python train.py --n_layer=13 --d_mlp=1536 --norm_eps=1e-06 --rope_fraction=1.0 --attn_scale=0.0884 --init_std_o=0.00353 --init_std_up=0.018 --optimizer="muon_variant" --lr_mult_down=1.5 --warmup_steps=200 --decay_shape="linear" --batch_tokens=[65536, 131072, 196608]
Each number is 500 + 50 x the weight over its row's rms, rounded and kept within 0 to 999. Layers, rows and columns count from 0. Numbers have three digits each. The size before them is the row's rms in percent of the matrix's.

# layer 5 attention key, 128x768, rms 0.0481, rows 103-127, columns 144-191
109:566477579534563456465525504411504545528430419509465619450564504473524499421470506524404492512490478479535518541540538539466469480399508504518433
106:408529494455521543429542546413474528471502472499528581517513568367445458472522432534527491529477373417530444485591469447545451471458554562541550
105:520510488593485483591523563523426522448545550552537433373546528538514469502477483443481449508510540517478449431461462577450544583585521536526484
105:585449521566422519479444487418547529481517480531468514479484527537514499455518443474548534481435539535594490485518599505456520468471441515406570
107:510472549505516482520564491579543545518585483452548527560478511454509574488549435562505588506493565506336465492505596487432510499367484516541439
103:576504572494530521584636530533522582534516542459505453440508441566501507595525519488480473507471479484472550452467519504501488464572541454436500
109:470506389461454413421504585505491506503398444489515570528497443451518520454557486537442537470443491608519451623427440377493502482518555460540542
108:434435529517538436535532464518484475535544458456504547384441518509516503558399474480488574497377458534470550526487557484454507539437438525443534
107:511453503504531514506471463555627471472381441491473564408490465512470502577508522530566526501533551463500497443478361432440475460454522503483568
110:409448512436541562531587363377429455484496445609556470610503458614572523522487458414522580589480537620509476500530458443468457525503515457553615
106:462477496504544448449450386461505546549472461549515466556576585533480539444588477481480441484431535414593479518498473546480475544560492545517556
103:515423404498599490480553480518546522454390470474510464538496596473567580520485515528436616530459519501430492549606461376504503462570491458528458
107:593544475425520536472458557487478479506528507524408458474568457568574547575382477430419433587456527527570540504511513474512531427436537540515516
111:493455500446435415593498532424486596565528541508528453472462516470505457429539522507497463520494476546502471500411449517522483557498509534435498
107:485560474496459467559525478469590456537493566376487604525522546440478496451522514479496428563513497403536547623475521465459528503447379478504576
107:541485587585472451599507444538483459498525471458503523452593429484437484498523510438538558548540410492502504607453534479479409495524492459594455
104:427463558540509494486592478547511547468471583521516467486498487470535526447493542529435480595423509464485509557485511578482567467474472563518450
106:586520532452547560481569588575524492414529514517410438495505566537479538502456502558443548373441523420546475493508541508483551411527550516482520
108:440459537472503504489542493462407463490555515465438424442530524505464527501558523559508495490483513486447362420459522467490465452379527503505565
107:471517513555512469493508472434532505444480547558465533551539522478515465444554524481552494511460630583477474434508408469532374555469436488554545
105:482519505461526443490522501459578566529500567481421500498472587441486489489557495485465589464549432499532411548522506476439389571454535445445523
107:564459489513501525536471486499440426506556495497526497522508548476527560536539486536525500404549443532454380547490535456428427493539486486543507
113:509467361465458439519521571560496447557609487475461573545497456430429474455439454473479543512464428496609539499514413474532545405511540534610534
109:574459551539588542477490537549563528530562518461568593398525531606487553385492550498542501510442568464508480419472459521476449406495507435477494
108:595547443492581500561463534528511400502557576442581517428517499451431466418498539488477477500507543483489492531464426578504495541425489512507538
# layer 5 attention query, 768x768, rms 0.0425, rows 104-127,232-255,360-383,488-511,616-639,744-767, columns 144-191
100:468544483497454449646525476443539582519415400476525519496569571376549529481505520448461511549476419409526476516570454499479494584487554519535477
098:610526468493588451529568530523483418445474515530479623540506481483550562569590456533546529508527447442432451527407443545480523498481406444423453
099:471517554555486452507498476534503514532519571457464514457474462534445515486529591544523524422452469495530549483503401539567471579468520537439383
094:590492517481567493593473481487535482508446477419493527497532607452440550561494514500555477469488478448541510440431469531584534456498535499575507
100:513536459450560419444528523416468515485455508424409511643475452556518614524494405476491421564487485508491499511564476507385464507383481545554451
095:545515491553525480531491451458486438501506513543536466480532389475556502452495572425537418502408433517525490391468520494465601445602560473472621
104:526532477534601559517415582481532465533519444507557462471516555501414492531499534581478440424585445395474544429534434533548495457465462489429484
096:490530541416469493556490586460530612563611508525545572501547487468580488525504505519483519517553472542442478516495565533550481465398515467509466
098:423520476527524492533527547479491571430500571476551498524498420500463512459555500498585471483472502475445483536553479564432446571443483529502534
106:532475441499490509471566493541462615551563554556585554537529441464507512583481474502543530546458420499494475550566445611512535536510437538425577
097:434522512511517455498395598506429540537588488518498469513454491487537562474520464611489468487506526508488489472459369499475437523446447501567525
094:452564386586491483514534455541458581490493450503414509537472549462626493544513519527503451471475487468613516491554483497531544484596542518523537
100:505460570556472454559485432555479496389520560406425487487520490467482539465477467466559551527432591519424620489604489482504440534533499521535513
100:604492573453490470509458485383371472540493471471537564479597543585617564455484503459547445421491394486447523425523464523556470506455438435554497
105:476539535510535460370438494436571437506443592455490491521445532539501582394469570509454434519457506468552515499442584465549495586470593591438486
094:573544497537472506520491507589467491529492411518548526535478504486541477411387547522554468401554537527499545427497449556489414510535471486540471
103:527535441534595489518603455496490575510461534510582472529574460415568408521466480427444460506511501565533529565489566475497532491449491510550479
098:502548510460473465508461415419508521595565467436490468479474521560447518454556515463487459521500533442539637432506508453603593547543557493489462
102:506488505457491537519504486520546572456544545536440495435454515464518453552562488514495485580543402476586544561555500493441526408569527541525557
104:501462487400546480561531567527542510574587491507515496511510393571526476494469480616543577379536452549511432569569431486570595449608531480446471
099:451584528508519537515507541596522501599515494559456452482492425509413440496529539498540520550409500421576457524553577591497529406483429542440550
099:547521485502526509525470521472524481556573477490490542426510438496556597429525406426441575548529567613538478419513510445421580619532497574514540
098:436495478570479455525505594394564524525588502547468497546445372506664528441523609485526465581425540541439533491536516485470527516450539567481519
093:510453473513435557516541438505591496455564537482489428535577528596502523478567522442522458444494461520501468547467522479549508570513528481618462
113:463608492431467580545494470475447451408388636539467475496531515428543597507571552510432455525431540420581460435486503540468509415427475436536497
116:509449547523475508438555465510539554511533522481608532555509508465506565590525559484531633488508521561537607431463512543490458538533475601482483
108:546478490500599471517467459542501497518474537523501484418470417428548582480498536507546539579488495420370572518557448434463501427543522533548425
111:570484515584483490456485571487509537492487436455483540569565523458518556504484447612434389552498490454644378466490478554497461534542552510513496
114:517442451444509541432525471477461521521332417455393501570458511535518499506566530517509485621466487548522439471514461556514514518502485525455493
113:608510523585601524460499382503513546471426485472452518554482415417431555537531480554571537508470524511565562448505584403612558494457417535488469
113:559449403468563503462503572498477542467623594485528525521498502509523468488576484514523427483522454500494493535569499562556439610552537523626529
116:510569461491498540468547540484516522495584496434505492442496531566499590500560457574568486481491466495480554448560536502519433481530519435517474
118:532554584496526453493583536462427481482535469512536486450531470559490532487550445526483567526404496565476459488401452552488480504501585469481589
118:542483482494392528501505518498527553578519477492570613501496448449503533435388504518581516513473481505486414531467488502448545540552445496467546
108:566485594492541484489477481472419509482535490439511355513510412425511505450499493402509566560454494534492413527477531472506418456427487439477486
111:426471509469575513531528457447568458486457561467489545516453450482458524543445467515471500411513412444457506562594391464461594532470589463515531
114:518507473547482469398441494556463562533434536377500526450526526498481499455509475446433420519522505463432467535460420558458531515518529554482532
121:488473521500555499598516540508526491532516457467472550464450508508544485585509538503507514460415496456451555504541483483441546574522443532491562
117:463454581429467544448493546513472473503500607552469503447451465502537490615446575475579510524494588394456543490443576479406474546505479555427585
115:608555488423578513645457492408493464477526495438488535541523400549418512454470467572606468506548526493559493534530560502450515527495511356574448
116:651506413608437466501532467472535508468496483505450533583503490546517497470531524511516353475518415471576417467494508375453520540505465452536552
120:465509377548495461506521479475568600449411551448384492447466507462489511551538623529512456581539526452437418376502536478571556514497591507481444
114:533498563555529530390508591442449599507424588495482430465541539597501552540495685444510462412519457414539469558571475589530426506496542543492568
111:589483468602511521489515501445377482564544544465614498514565470516580539413497551492465498502545479446446440486503408501503478425500453546479477
115:598502593440471526497387523578410463462562494496436471438462523459553545487525549502432468562506480446568456416458556511570485487561506452533519
120:519485518527510541415473609533486589503494564572459526496463500469546398476548505421518511563500494501487578390539573461480525529423432513552444
115:456553532518477492553467531511472432492489464514490433566494462528493523454511578425583568532472473455498488433461444528473422477465470443452458
124:532474526515542518400521485508518549502594539441508578568453465559642546483460457562466524570410494459481529499520518472456422549516522500423500
102:518510589474527558593433546445459478530423505506540404541478410430590552510555434588521432544490428515514548447582528454489425422527468501525480
109:476512529446515460484469529446510483409513578493502459524445492407609521464541507502516488480439500459532474521490556462515540566493492483555549
114:475469510534568466524490452535521547533424519554412557474540529503416487558476522491444540520537355489430520591463567492542499461473550416419596
107:582401541570468586408497491539539502541531426447454525510560591493504524515530541623487521546437608478516503509422485542594443542488511513506481
114:504438481454554526560478550451493487588483572509526517577446506548484529464504500526512518553560552374493509583541507474486524567570553471476412
109:559411504573536520538551366438524574558455589521595591488545502508581472549579411560503564596447540552518539454588476466429435473429469557541523
108:555514382410499526504501531596504445454499445599464484553464444450529551415542478530518507514472481397461522601533509519470496455497514491522518
112:550593539518599540480458502479548523551537503500511491517464457533480606509561465513429525403538432503489524512593438509480521511507523557474435
109:533521493562447587570507533430547559516486578570449449516539462506522361495532423474491590442565465547472541519539438527419464481447493531543441
111:467532487449464438528532525530481492589499531533574642579565458476546565523485538435443537520495493449481592485502539520561479420555410578475458
110:492393602433522484624503436497460498465476365541593472608532538468541569512528553411521577498545556471562415528566527497484441492466489491516512
112:538417417454437410472545574482502536445434529481469528660468546446503542500500487594442473500506510531565535486486410500462513594505520472517508
114:492506536547517550544454470491437404542398438487500417508394575509407404496578353581506481524478513444512555557466453514516531542522567451568441
106:523426605472540458470571509450525492515523504565493462579576500524597531532547452527519477458510495530524498451448510555511582368604594565452518
109:514529552497476504511511576496510401518537465476453539533480592486505444474452498547535457585483555479572545511566478532483453526455523486517470
114:526483478470589592508492418493470514327604519519517470416530574431468472497599508506487549532570515434589605449482427398513504487503531479546476
111:564514592461524509458477564538531575514368472565512458431560452551516407423490562477472500446407521443506498507493559610552504439509376469502382
111:516578455512492435560537472592525476457524481492399524509489638438556512524533526525457533455509503453539513430464463509581473516513547469529457
111:513459472479496483467414564522534453543479505464564441456471536526444449486455537469511470429511466557445536539513448471436576534454509562494507
107:436546579424414528505509495532423540476487461440512500460485498546599474516461529527466506486460411453491492463483436468435425358476374483542521
118:492450563449561550494542473505546482528502522528503497460514562478564431521465509434541472534533494448478514555455592626620575474470541474434424
121:485472527484494564495611555474555600535540501576461477504526574480463534525544463466546473580452489448545575471500489509522589561427469560523580
111:423520365506452543530464494598544415512589494507559489494500480491508493549428523599554486423566530534578416453490490476500436536456510525468496
109:505457566529540503636520514521574449540579575487560508488580507539532491515456564585571550491528529562424570519615502496501456481468533549472450
097:524528468492561567474409527521530499458542403436480549547461539514430552537489538443507426513436498555542409429520461440560463503500464461530465
094:500509462488478457495538450475415451540469507506475540501544504380500532575545464623498442430497516482477622572505411537456525526532535463483490
090:492556538501643514551563511509566568488500515478455496486535431488550546579566529490462409547515484586523529532491362496522519552555531599419443
092:451477500487519558514376542520504583506499606545487464378510505516455566470511497431543452560499468362475503497515567502452504418609438466511522
094:443563589521423535406460538444399498519459468508537518473457416480505523530490392496459461614404473521488601536443450373413484524502553457576544
088:509502539547516522533443500493531573519560504590478496624514430512497450415652533417463555431476474460500502506525518476499462555578477482513473
090:397524550464523440539589517406603567539415334497558533427488498496562529532512502509493531465549379492448468456521505489481515492588431513483434
097:491519457527580427447426509623554505395506575506470461559454409534557434482504464538476526397591491465481449585627445531462510485434576577470523
090:473556502507443554584524442379483470580509462526503459473489528514534568550503537502489560506379404434501474478441519493495535395478483431566525
096:526493595505533502444499618546496468612457444508532508543477515467520531459550437481425563548637515559444490529483485462557499498451434502476463
094:486573428491463555540408482516510494508423507520454476514463529471514456472544503585529525504540576475469491523486533535532491612521464443516505
093:491530507497475621500540579621478416491461588550473465476518583584467589595471458450534453423540596508474580522552473477532581408523544480472436
100:555559488445585488583486496538510399419494535501584486465495457527523554413514486478601490507444416463597483666514544570417504517466525581539513
093:473457482493438642497536540431556494513492511558502478506516459610368439560467516478498533562481444434515475542582508565445527538455511506476513
092:442446501537529496578481510562536425491568486625465447550525495567423539484568531433533453457545509506452502520482500454499410552463509606428497
097:540440474460445489473534484524465586446486526478483474555569398522619545551485581424440520527477530572503508446464615455524507532411571489434540
101:485491479544540450479561441575388523599493466487515431558452456537622476525454538450562419496441481439509498548510519500536467505517448498448577
096:476483459479516516450482513459532482508495507505475510519538424537485433517513386503427489569579500510477495441557513514425579540446445494441478
092:425573474463443446486515488516499525574445483516492566444506539474474478478434493516488528503545469506393571511478499437569500544546491506510435
095:551518480548449508571580573450579472563420461473523530477407511515448471466505531543523558486498491477562441510508404507535473441415523494490492
093:546566542544481507516573521453521540499514564499668509531528490509530560550488476506456470496441467477501573399511488554488582492470537595521504
093:406503476523488503463499412394453454541518503491405576498526442454564489472498424466480478442450518505502423484524443442405465559484484541460463
093:542501429531463531569493445554581504498448548564518508492466504566362522505603521467500513481499516531523553515539449430585421457572505529594421
093:470497505407488480491457461592503557539490447451513491478493514485523475483512581492420499533540546444631441518513455492425493528379442582447498
103:484519409543555493458456456494503472479526510549571539552502488400513545437460445451474510484542406462496574373487489526428399449536478516483444
107:518409565443477439590503550513519491474503463472517525536544537509537530499498482476599474550548437512598537529395477451536458418552418496488450
115:487449459451552399502493471480408467534587594424577503487513487461476477472482401493509560478357567574488530559541451490504457395489478472609524
098:506543523484460536572408500532484562454420430497457518553529501504542463455555507539528504547522470476604479555526505489444461570469593544561559
106:441500392484531501529543441464468482449498457397435410431489457563419494559508486459611474579486493519458482539516571498484496471524460550549534
108:472456457459500548484532519543622393469428508440518542454522433447517525577567607537526586447476576510552552522448395610492515561572547444381538
109:482433554633554528474454486477535532565485432480530494473534447552462439484485503550429484447550499472440482587541503564513556609480558519465549
113:404465548407476464491509469480487537472443443489514590519504402571490528539419522610478420545577465533398508503471588477413485524523473486445463
105:503496493440550501585526467344476535588486529555457470548459514594454562497485536466601420499458453426572520498479526482588510542440502483511476
104:575465481478562576561534394442534494434572508536497471561513591370536556505463556456588541482537550524552457542587484461542440544566591493547532
112:554498513553546493501448577541571530514419578547412451548482504568481508411438476529481518453496536458511494470470499508489438460540491464450486
111:514539408490446593425575487403477543487474533469531498428485504508524500495495461511521470540497518537486463560544505452420548548483523466439506
110:552482391523485456487569468425421457402588550585580634529469532421530501493367453498576525555493487545462542477438541530458518497422466494564499
104:557525582468503506420600513486481559464528529414445477465492495536445522573418588475538477420504467484444503616535527446451490476396523465482574
107:478511515426529523438480434613493470512512470409519504571463424510565509461472467442421495532423325483402484607432549517530513524578555459540435
108:471534506441576437502486554574455478532470469545456500497397517504486578535503538521494469499505534473523555475492405565459526572430502499517462
104:435421468467514455514432436552512441479580549546451499545537501493523521535493410587509491504493463467551478561446596556473501466488480500445473
106:499622485472463460443510525462419533479514532509516518487460507573529495503498430498536544555519478501445388506559564593430578486512522526539517
105:422561526477572511431523544469522454427414504547523527493480635528446476449642379498553532492502469476502472448524460450565508489561386502514342
113:542557471543496528505463591471546457569548517571433480545500441421473550504488511564460471439437513502492505531485536413552506637408514507489454
106:443555494473590525574427480452534503457607510535522435495459525473445525451572457516536534489513498452432289444554477501472626511473491457488531
112:515537449549471404448541474483459461530493516531400507503482417527428489451497434468480548475568511480519570445612423527454620498449538557474519
112:555562445567530476477497544478446407550609421483508495569422518530464479494474607537480451420553413543446444417522546501450538425511488465571457
101:472510474517464552383483593508472486418432516436557491543700492417470459418551451430494494594551554451542455524553506551583498515486508538504410
089:450441529448499620545532461508496450563436338563506425465428449637508554463518507482513430493524609510503550474455616436477534397400553431495544
090:398514444566504484419582414539446491542494506462504437563483478480571527511519490525503410461465503456500482574526522473520464530412517447614426
090:463517517564573509517539486469448496572523454449510448472407439472457525524508438518479517480549576547489412522478513558537524487498465337480489
089:393474417571488536494492446400434461482456485484593536451552514525431436500446453484523519435399581498503479470432530450446546500487474558492464
091:453464480411450439495442523519492400432546448541511575517526471456422488474419575486442493599547549441558415550504458480487517474448510396530508
091:543476509435529441494456472487567628527577517552508365509527414587410401445516453516496569504588444505534517529631486514536527469547493476550470
091:510579476558456538464474544583543561475527526461478514529521408476503394454561450613439484414544372507545460455520519600574492422519513510491464
092:456458461476433533531512419473539451420555469585551575506425416552522508583504566336495517487565437564459524455508494586479408437440509558545468
090:511522477595493509506601629490536473465444513460509470401521493472482483549516465487629495519583374468483534496515474502525468463470524493529497
090:530524462447555420627489619449508546535504382458567550525496489447475512487467471504563560384513469526502441448556445422430378487408555537481575
089:484546553364515516553539467519438486517529486473534520432549550556460489558515403401568525499547475448523432461433500456558568486475519575538511
092:491515423579488478529527500543474577449526483483546493401480603502465494552532549528491540498474573505484428505472445511492529585533439580573635
090:540536485507459558405506445546492503496510471436480457434563478470522483452536471590522437492503497476555605475545485486481489434476460501577646
089:555559472488586425453543519495431494391501546641530573515502505544488501510552441530496523582490472560515595545598399516501479547511516561544533
089:425387505561511435527508458513446485539451531492485562514404439584567512510495491392526520494469485446405598551501519492513473650444441495508503
088:558495477477592525462444612483550469501508529465481558554599518489479504501521488490405536474511430554484507438516525464493498460515512435528560
086:487556455616493553387457508430596455432472544560511605520551485502506457573473502531601420468461362552563563489396456512530498540471474429519555
088:520505471462457458492533561550566483476493543497498536512577426495535456422423606442436570525497541377524540480507546449455474475501398512502457
089:591502470444521457417456464482554527562432480484526556485545420550468583518495425592575449483521547407465558462558449513476418545568557474534460
089:445540561487521618567500467464462473490495531420552514523549459516470468528548541472550505522464483442561523478553448418435575493482455407546438
091:532533522516517551449571559522452448532519410506559577521409542464500413465566489490453509498416513558470481468477512498482431635523548549523529
086:493616486468441442555458488585451464456539536416521495446510440630446509454588370543549429485536562501484592539489475553478494546524552531447512
090:452479398437430531548482470544483435529450516544475484563568520447427484559456447516465542547402484577454581583460425400559485626503493509555553
093:486474511481520495552536472498499557459513566500485586474491496528488508566428461492531495471460500500618442534517551397467443476513509461438443
# layer 5 attention value, 128x768, rms 0.0467, rows 0-16, columns 144-191
100:490456428500555538502507586519523404494536529438483456486590497474545498509490557561414530481490475612561520488571555500530356557498514540392565
103:485522498495538411465558501511558595651461548477529499472478481580490518500515491522466586436534420509506507417478500557501562452574462529511520
101:445528495547429515475523472497453427413467468444443420435441572522504398504396424450537549459357449586492551513480499468449452507563560479546467
098:541488466467476525472453481523439541572613560512515557393570558453572528506473465585369513556556441474512565450526527442505614575482509528471513
100:554458455475465522487483577483525477577543590490494529489383359548540510538463430469437515497580414452496470502527488524393502467511437412556546
102:460444580474514561505475515484479527470535458518542484472505549460513490527452503532486641440483550560444416483520528445524588471576477460525495
100:549532437499474432467498560539527524471540507445597510509504377471464505467528454470449495387536484482595479499506470534476486486474613469497563
101:530481488553472440487442539555481488462601435407478533509478502455442491519565544510538349557527532540453408398455418567503481537509447512437499
100:456444498503492461453536542520513500451451563527473489456545479515544497485572453507597592530484572417540529575478470507487518426505433499479511
100:591537525511575520509509408511522484454550435400561500480473479576483469511502531423528606464565501547515506519516523571454566460491501542500465
100:545486499560433444497423440529514520489486443462531451488439486580548461512552554574509560529428524536498494435519495559459464456438490540472408
099:462506383604478471456481449524632451521488491513502502484530535499495454527549423474470538506401422525532515463487490599471477491447424399457367
098:549395513542456383483541498530527512515393554490519477561503550423469504492462525458577479427550491542488449416528494486633476509490495583603616
099:512550519509573466497442476445521444411471464502504452475483472497543514453479513558410473515485559550385505429448558505479489535454455552481507
101:468508503497505581514529524579476467493476495491614449538497542507519510574420514518473478407509491441511462586553434470561470481449552544459522
100:407467603502483447482501498591504428482629428537463564419473527533462533515510533548461574518491462434514561566597429525530589534544511530512555
101:620488475495495485461447630525497450474465502420436464466552425528503520470545476500495547492473515568476563413483474499564480476565584520588527
# layer 5 attention output (transposed), 768x768, rms 0.0894, rows 0-15,128-143,256-271,384-399,512-527,640-655, columns 144-191
095:562557467574439425512524544462527472413594547508521526429506522537468472473437515434498488488528487513547607480473539516449540561520500525503548
099:451490509537518489519416512463472615524440593619547476523442495517501582469613459539393416479538509492396519468612484440449511456528511532476470
097:572533437552454522468469453533533497522432513555507567481486591511491469593536538615479500504563444541476530394488521496525476528573581390573506
090:575553506407507452568505501536520486471546448522500538416441559478536459488445495494475592431587512432556479533401532522516419529487646395544585
093:522481444525502496386509526552444492566515485519498538504542542531546567543436450519501460555399419540498430657567499452475494503459502492486456
104:533497521476429524483446441414512502508483490493489511478447508468547528458423578497528453498487571512501479491484472435541585490628387392498563
096:502436473503467476579561525484494490461443409483394371452535507514497564544425537368482501471498516556534544508467449561561519522527474371625496
096:461454541444600478491577468465558495522568512522406516553482514505487538456504469532445420484443434555433475445480483578512423525424416491448508
098:474439454451590428560508557419502534526508593449540595504543475510593500475450452468472498567533425544500437473465488424502538600450420499456505
090:488489508452524488445444437517468504526487457491489585436478496561479551491560534583577479522424514538532506518470594561405473487589536474509540
092:561560534426536491486484499539443468543613488504489609501471565554427428598406567529448481583466449354437567485567509510488500438409578537480469
096:494506450489541485436491491502494527492497420470526374635528553538456433547423485581509552470482516590536529460417463503518444499483492448503586
096:563472500462537470534517511406538597536495505457452526470571588594481524555519422571579566578496495484498550499506447443464502533564563473582404
095:503433445469494494525502526541550473436525498544577524508533458476504478469535496569521480512493484503480475488496439529429549507535488522421586
094:540458483554519444519456442525569482496488504598518526508495510478526590479482538498451476433526499457506386502429541442516499455490467516415483
094:537498551507442458571517395441476483482451491517567494437464557492516488478534480471414543546547505461518393452527522437534421503569459570581501
102:512423380475468548438464437508485502491435541443451602442442531513488511459474498470586495546478468584606497489477466522540562411473522468513506
101:484525484498496588561462407564486411425509418523482460498462586526524428531607510423440521623525451573426494472508453493503502479502481445525486
107:508514562522513545468549552444510593463616447416568508569404551474597524471411439422421511470508522435509501548480473505520420506502527530456500
102:455488346577538382567477531542502517449546550548536401435434478406616478518499554572480393488524541543537534496403505471549570488420573509397467
105:517529485423447525473443515490483511474610455462379508527480515526529433462468435535516509512423460433550534475513467447567563492490557487518552
103:448489419489506533488533564551580545526505484529466444564539536531546446407523464523547444510437454516464515469532576547620541469498515590515486
099:504558447539568540471450499521481605455472506518496554440539464625525520399481491514491551478483508498424491512449487585450488524465443556433471
096:499463511597556516469523540456442526428442584528460587455485517432395466537457508508419502491539517553461478499630595427504623510548466522485516
104:583398551496499611497530482550468411536433481452453518468532601565465542466462479391520492438563547467492590482437450421475450499515310477520593
099:574577495485476438505457521483432499524470473471529579473497485517442516485515528463373529535434562511422549480512391473447568445428419462475548
100:524498456500466450457428445495550505570405504472504549518552413563587581466485472482544609403425424490511624492415531483492478512415529444487496
101:539460592494459464491495472454482453494526511478432593451462364543479446468455599470568488475425470482456505540459527512439521457489648527492469
100:369484555562572558507526505479479443490549503499543470550487447473431588498493467524540527541442616544444496527504549525485475532509515506517462
099:523603469515606509492507502453535504563454393515502413550433534419578496566490508480448418475514522468454572450474504534489600534587477496455532
099:512488532507495455516509475468497526511509455474539517502480470484492469520584511512501509482433527491579466510476493485508443442523570479458455
100:468542412461557550488462492527482518525475522513507479494533368557561569451516590525515465471468562455409477446487503432547605597477458516470497
102:458524611460544473507543512502597481517544502425508412581518448477436559490513537521530514496449428562550421523556435451457383587464446533521627
112:574506466429493431379448573517561444546456509489512498445516460573575511539507488474504524377618423496458409469426491568484506460505510490493524
105:473590463544496546542494390577542462464497477487551477514554426457437602507454472448520510479435567493464497539501426517451511440490456502501444
100:561440564484578399474456462497514485539514638468408464558594542460503455503456491521493481486525464511538526574510625508410546567573409429485591
108:513475421497523519550485473509476441540421554464542583447506502420467518532466376504423557564650401446481526488508491503516574571511487482490439
107:392585451425520543509472547472447431590470354482525537495595466492500526558556500477468497420484454539404535500631498514421480552444347596477449
109:480465492532545483497542414534508510469520473598598481472503475498452546500490446561437521501594483425578426437555591530493469477432600521498495
103:493557605621402493592530573516506531471487398512476502470441503469520438498581425521474507509577546518482531531530434449470525510532519433408438
104:458572527488529519497574514462553608534429487466493537481555453535437487412579465500560487494469663525415460541544450542513446439527515441435473
103:555540529459482445506506546553448571383515542520539551467434442573503535530437483488525569401558503403525521551568513553546505485498448522559510
105:483493570436476491514387459500490481482509381500559547511626514487483551545506441530502521446420523524473529501569451501484417488587537425539420
102:566476394494477455551519527554448571461530530490466537532569522480531493589477498449490466470491460514508586541485498511451495441563468510472513
102:481550472532572444485561513513466514478407557551424469541445479438554519473524530464532520524583520499460447453469462479573548540460548584436607
104:488605522491460528516558541613494516573426549430474446517554429531488523564437480525340500538451483545398432491483434516538477515456504427471466
102:498514517544558597536452416468511511476512567507431450509462480506418417501473529473539478477438542534507525438476559548509442529437503494521507
104:538446460465519488520464551528471491456536561512554570486533526575467490463491436538473472529568560524447445487546520479496429444583495461455381
088:437493388549480512587452538507562461541417442548467601583458540566477467468575480477467462489543469537428471566503550406589401489359532585552446
097:495450537466516505554610472482492456527561496492446578486483505515542465539403492412475529505443466563544547579540638556495415522416322505482498
088:529496587500509422560517492526563519535484515523560455467435473529402515501597482527548521505543520568533543501482500559411483528613426522523479
091:456510527540514401439457491555476540553456494553568474546454544515418535490487461484542449546531516438511496463505438562529519477500428468524488
088:446496463433438496478477474534470547574514479499536418527390542552510497442504505456547371462532465478503492558371523534484454469398581522467452
091:517484537561524570439589462455528503490580480424470503415514504557438454433460519531523550569479507531604454473543517513440458485502547483408513
097:447511521463443597458488515445450494585512500539532479516458499489471466489571392477483463538459485473537468426496483483478458488640594560478509
092:447480465441518487559470479503575518513522490520442504563539486462483406515576526468542449461510377520580476494560421519463551587522454491429478
093:487484516537518553514433534498518480447491488519528539494454507542524539500426485469442494510424565458427420486484586488528538526471526469455502
094:518452485502527511512463397545578511505373433578624475565484562492505486423516445527478480557459526492571476500545475417475497539555517537452467
092:502625481536573465474612497480556476545597490500505456475462452568520514534423480507563556489524421410534430497514620449364520539567453598469544
094:536556567457404497532555492443487480515501504486545437560601614523435477487436500451542538532582505521591466467517469412429453483463492514519563
099:539549496490531542488452553511548418496506496499450458398621482429576370507500581361460487520472495490546553512506536543408506513559540486445446
091:529468510558431559494535528591518573417577423441507560346537502460429519460498411569505483494523453520532478546484441523426488416503475566505392
090:468558499432462547487497560495487489519611489402512488551533535605421533481570501454425454506429560496465519605439563635490445555402483456559547
090:547474417549520489560493546495496591488503443423463616534472437456450516590466522606487529518471502524526540468487510514502547548401531614393550
109:531538485544441520479538440540425552534502489518498492446500550449546471572541481452500501450424566466515482423498470536475583454538526475399470
107:497493524562471508448532529569413529427586500476509493499481521448534434518555416549498422544357488529486503472498517488492581580539590483491409
107:509392408560489384507515483467481526557537507547524566460551532435436483541517441564476451579522508453534436458518440541513498490473532512506501
103:486582507510426617412573636498468447438406386542524501526548453570487560456598509501462430401524435535415409495538474605490502481585476562448493
104:519495541504548512517536395450527480517501545525511444406476510622496513463515504517497534439482654497507557507524441496548440545491474481477476
107:571519525479476424516527444504495440527481561581600457538584541527526439462518429500456470495581589413504525422378465489509441497527602480571429
104:533531549453511522560526482519410413549462511433495482559468609420493479552460526414488500455443513552520462497502445491517558459529380429479498
098:612516449473489517383446453490473489567501521491560545505528507542530480524454504502517591489520504487417586484449625522461525450499477434523487
100:498494522454448467502469455521474433449493434538565460535453445430483466588441508526548467495472399525521465517488561587494454485506645538576459
103:375485472609462549591573523490577494488516511530523464520518549391514477463582495402440557600525464491434487477455439579539519551475485394458461
102:440493500536514455462539495462493474465441520473496547459444518359449478435577441472498445544526500575470518541454476526510473493472516568518544
103:460515534473546532528559567510520561549544624515530488500522513517563526488539475456502465498573465441450382439565495477585478493520429435511551
100:475585576423483496559500532523531585470519501536505498495557419394548551486599577539407497394414534464502573442482527472450547437405494534427438
108:385397514519516411517506442493413486545555463464523540484388570519494610465461536427515526495476471555557590546477459480491493500514530491464526
111:508426496482482477552489456528542507528498528495573564510443533542541475507506474455438616496574450458497474478457459437480537461533500442583458
106:484421480360478539563492489531557457569556489516496386412445492507560403487450503480588527496572489523539450622457531575480451466430459468552522
098:527520568531485475408506512553490599499537494533466477543599402484519584528490507500534529529560424469452534493383476500442550496474490512518423
102:570498489554480401468429522433452433515557458466439542502460591462488481497626512450529566511483469490485500497504553587463404458561512499546573
106:520506579474498430525468539512558469514449595486448428532507419395549551511549558522460543427556498543532547488509494477496576508517447485464497
104:386445448461484500560402525465470513480498489470453490480506523484391528565418513432457602536522426544491485493429526481555580400478500464585465
109:463465490516466475526496513499451540529530546433475465610616487422412462436362517518461458508509372575393501480406432513472489465479551467479544
108:553522559507556604468432463515518467574474471462444433461430326575464515481387483507416555524488473516582466505492591418476459522462559387483557
096:469490489542430463505546469482559528539498431516471583519604452479491505428490548535516607617476433412493493448449451501474410549534516477505501
105:487482486462582501579429633597559435543497602551551454430418576505485606593443504524458549492441455555592535547582451419546529426507533505512551
100:535503541547546520498475420495503418569501555488531554493476408490547439399451446519537452520478586519543496521547438466486462580444486468468492
100:511442477447527535455525478432531474568491553491446571604580501509632526466453523569558377422494524642485496443567505525504565540465548400438542
098:548538509545475496460625546490477540469592524453432517555520500494535505494586506540463481473452418568533502541614536465537574531510409466453532
107:503507539551450497538525508515502458440500433513536463487524486365487601492523540473614493566614489462434548511514478417501491429439417574579501
101:408414476529475413545502515539405510500521433468538515461503595622414491537490453472430448497488540537471527571505479631438419524526510583578457
091:622485559450495505422496384499587509573431571490519576528511427488459551487569534444573514471478409498450529486545659438550506568444382594528457
109:394442538438542539459521586429468471500448402439435458440445557472501465348485442522498417537446504544508519565608424475497389536571483488477544
096:453535584502464485499602342517425532514465558508511506474537482470514525619629500431442504515526378443541533477498458586487509471519503465460561